python train.py --n_layer=23 --d_model=320 --n_head=10 --n_kv_head=10 --head_dim=32 --d_mlp=1280 --vocab_size=10066 --activation="geglu" --norm="rmsnorm" --norm_place="peri" --norm_eps=1e-06 --positions="rope" --rope_base=10000.0 --rope_fraction=1.0 --qk_norm=true --attn_scale=0.177 --bias="none" --tie_embeddings=true --parallel_block=false --extras=["capped logits"] --init="normal" --init_std_qkv=0.0259 --init_std_o=0.00381 --init_std_up=0.0259 --init_std_down=0.00381 --init_out_by_depth=true --optimizer="muon" --lr=0.0125 --lr_mult_o=1.5 --beta1=0.9 --lr_head=0.0141 --grad_clip=1.0 --warmup_steps=0 --schedule="wsd" --decay_fraction=0.71 --decay_shape="linear" --final_lr_fraction=0.0 --batch_tokens=65536 --seq_len=384 --doc_mask=true --train_tokens=327400000 --steps=4996 --dataset="wikipedia_en"
Each number is 50 + 10 x the weight over its row's rms, rounded and kept within 0 to 99. Layers, rows and columns count from 0. The size before them is the row's rms in percent of the matrix's.

# gate: layer 10 MLP gate, 1280x320, rms 0.109, rows 474-476, columns 160-319
# up: layer 10 MLP up, 1280x320, rms 0.115, rows 474-476, columns 160-319
# down: layer 10 MLP down (transposed), 1280x320, rms 0.0545, rows 474-475, columns 160-319
gate474 093:39 59 43 54 36 44 41 59 40 42 50 61 44 41 70 43 60 34 58 52 53 59 51 56 45 33 52 65 50 21 62 65 51 40 55 53 57 59 52 42 65 63 56 59 58 62 49 61 62 46 52 38 38 53 51 53 72 33 44 56 52 48 58 62 40 48 42 71 48 61 44 35 46 50 49 62 56 49 69 48 40 61 64 60 56 49 64 44 27 61 53 58 66 71 58 60 63 48 59 55 68 51 50 40 55 65 56 33 44 53 54 54 47 67 49 53 48 56 46 53 55 52 59 57 66 45 46 42 40 49 51 60 50 47 65 50 54 54 44 59 60 54 45 57 43 61 49 56 42 64 38 49 42 49 39 41 56 49 66 53
up474 079:36 40 46 38 40 54 33 42 41 53 63 72 46 32 48 47 64 41 68 54 62 42 57 53 43 48 33 47 56 30 47 59 46 51 59 47 42 59 50 51 54 60 62 56 52 54 41 50 65 50 51 43 47 59 52 48 56 42 54 39 42 53 49 61 44 49 52 47 55 65 50 53 48 45 52 56 53 45 57 28 39 57 60 42 67 58 48 60 43 57 46 52 42 51 76 54 61 58 65 36 59 49 54 43 50 48 53 51 27 49 44 54 23 57 46 54 41 58 60 57 49 46 54 47 64 57 40 50 39 54 63 56 41 27 58 46 68 55 39 64 72 52 46 50 60 77 61 53 34 55 53 49 41 60 42 54 59 60 71 54
down474 089:62 46 48 49 55 65 61 38 50 64 52 36 55 45 17 66 57 43 36 41 49 57 68 47 41 46 48 60 48 51 35 57 57 56 82 34 47 62 33 56 58 50 67 42 33 50 65 44 44 35 39 54 60 53 40 68 52 53 61 39 40 56 52 45 55 40 31 54 65 65 46 56 53 47 29 46 50 47 45 38 56 40 59 34 54 53 62 60 48 61 59 52 51 52 40 50 51 51 54 47 38 52 58 38 45 63 40 51 73 51 50 49 55 47 33 54 45 54 49 51 48 51 61 46 60 45 47 47 61 31 45 76 47 57 50 42 76 60 36 47 46 40 43 28 61 63 57 48 33 46 46 54 43 69 46 53 60 51 61 46
gate475 097:45 51 39 66 46 62 51 43 59 65 42 37 36 42 47 51 43 55 46 52 52 57 55 53 61 49 54 53 51 40 56 46 61 56 55 43 57 37 49 62 47 43 53 59 52 48 37 44 36 62 47 43 72 54 51 31 62 48 72 50 25 58 39 44 50 58 46 56 52 38 45 51 43 44 47 53 48 49 70 40 75 49 48 48 52 57 56 50 51 39 39 32 38 33 45 35 42 46 61 39 61 41 46 43 53 42 57 41 29 56 55 49 56 50 37 47 50 52 64 48 49 43 30 34 46 48 42 70 34 50 56 45 43 51 58 55 40 25 53 60 41 55 60 59 47 46 46 65 46 52 61 67 51 72 34 59 66 44 65 61
up475 093:44 67 36 48 50 40 51 49 64 32 63 46 46 41 65 45 58 40 36 59 55 45 37 57 50 50 61 59 34 59 73 51 51 42 45 72 53 39 41 50 43 53 33 42 33 41 39 51 62 51 51 65 62 61 55 39 49 57 48 60 38 48 36 55 49 52 44 62 46 79 44 32 48 54 50 72 35 51 46 59 45 43 54 32 50 57 53 48 48 35 52 34 54 53 40 56 34 58 61 60 50 60 56 47 56 38 51 45 62 56 42 52 54 71 33 60 37 46 55 61 69 54 50 34 47 74 48 32 50 52 56 55 55 55 59 40 64 54 47 45 41 47 46 51 51 48 52 54 48 59 39 47 36 48 40 59 38 52 65 36
down475 097:73 37 49 42 55 52 60 56 58 28 48 62 49 38 50 57 51 61 46 51 49 58 49 51 54 61 42 37 60 53 46 43 52 47 38 56 33 48 58 40 43 52 47 52 48 57 42 74 65 70 53 37 51 35 48 42 56 44 62 62 35 62 55 48 41 49 58 44 35 55 68 45 35 52 61 59 45 53 39 61 59 57 60 55 63 75 40 46 53 62 63 63 55 48 43 44 37 47 45 56 57 45 66 56 56 56 58 31 58 66 46 49 43 57 35 44 51 60 41 53 62 43 38 63 42 58 51 47 59 53 56 57 55 71 48 47 69 53 54 51 29 44 43 57 48 49 34 53 72 48 72 50 68 54 28 49 57 47 65 41
gate476 089:33 35 44 41 62 49 70 41 51 47 41 42 47 75 37 54 55 68 58 50 43 55 45 45 49 53 44 57 51 50 59 42 48 51 51 53 60 56 42 54 46 50 37 48 52 64 60 44 37 49 48 68 41 35 56 47 41 62 32 46 57 39 50 58 60 37 46 49 57 42 46 33 34 47 54 45 54 38 60 36 40 34 36 55 31 56 52 49 48 40 64 43 38 74 48 42 43 65 55 42 63 45 52 47 51 52 55 46 60 49 73 41 49 54 81 55 42 70 50 54 41 59 60 55 53 50 56 42 49 53 53 58 65 38 57 47 49 37 55 50 55 49 45 38 41 48 46 59 66 52 27 62 29 59 51 67 57 41 57 24
up476 099:45 31 59 43 44 48 39 62 45 40 53 33 56 45 65 50 33 68 48 33 56 59 34 58 66 42 47 63 47 39 56 48 66 49 56 48 52 50 64 60 42 54 53 52 52 37 46 58 47 37 50 53 49 34 51 25 49 50 55 52 57 52 58 48 37 54 66 44 53 45 65 73 74 59 57 55 48 53 55 43 58 59 40 46 54 49 57 56 63 47 49 63 60 55 57 48 52 62 47 40 46 35 42 46 57 64 50 62 68 48 61 44 64 49 34 41 41 30 59 50 36 41 53 40 45 61 53 51 61 42 42 47 40 40 62 56 52 51 66 48 69 42 49 42 54 41 58 49 59 46 46 46 66 52 35 40 40 42 52 52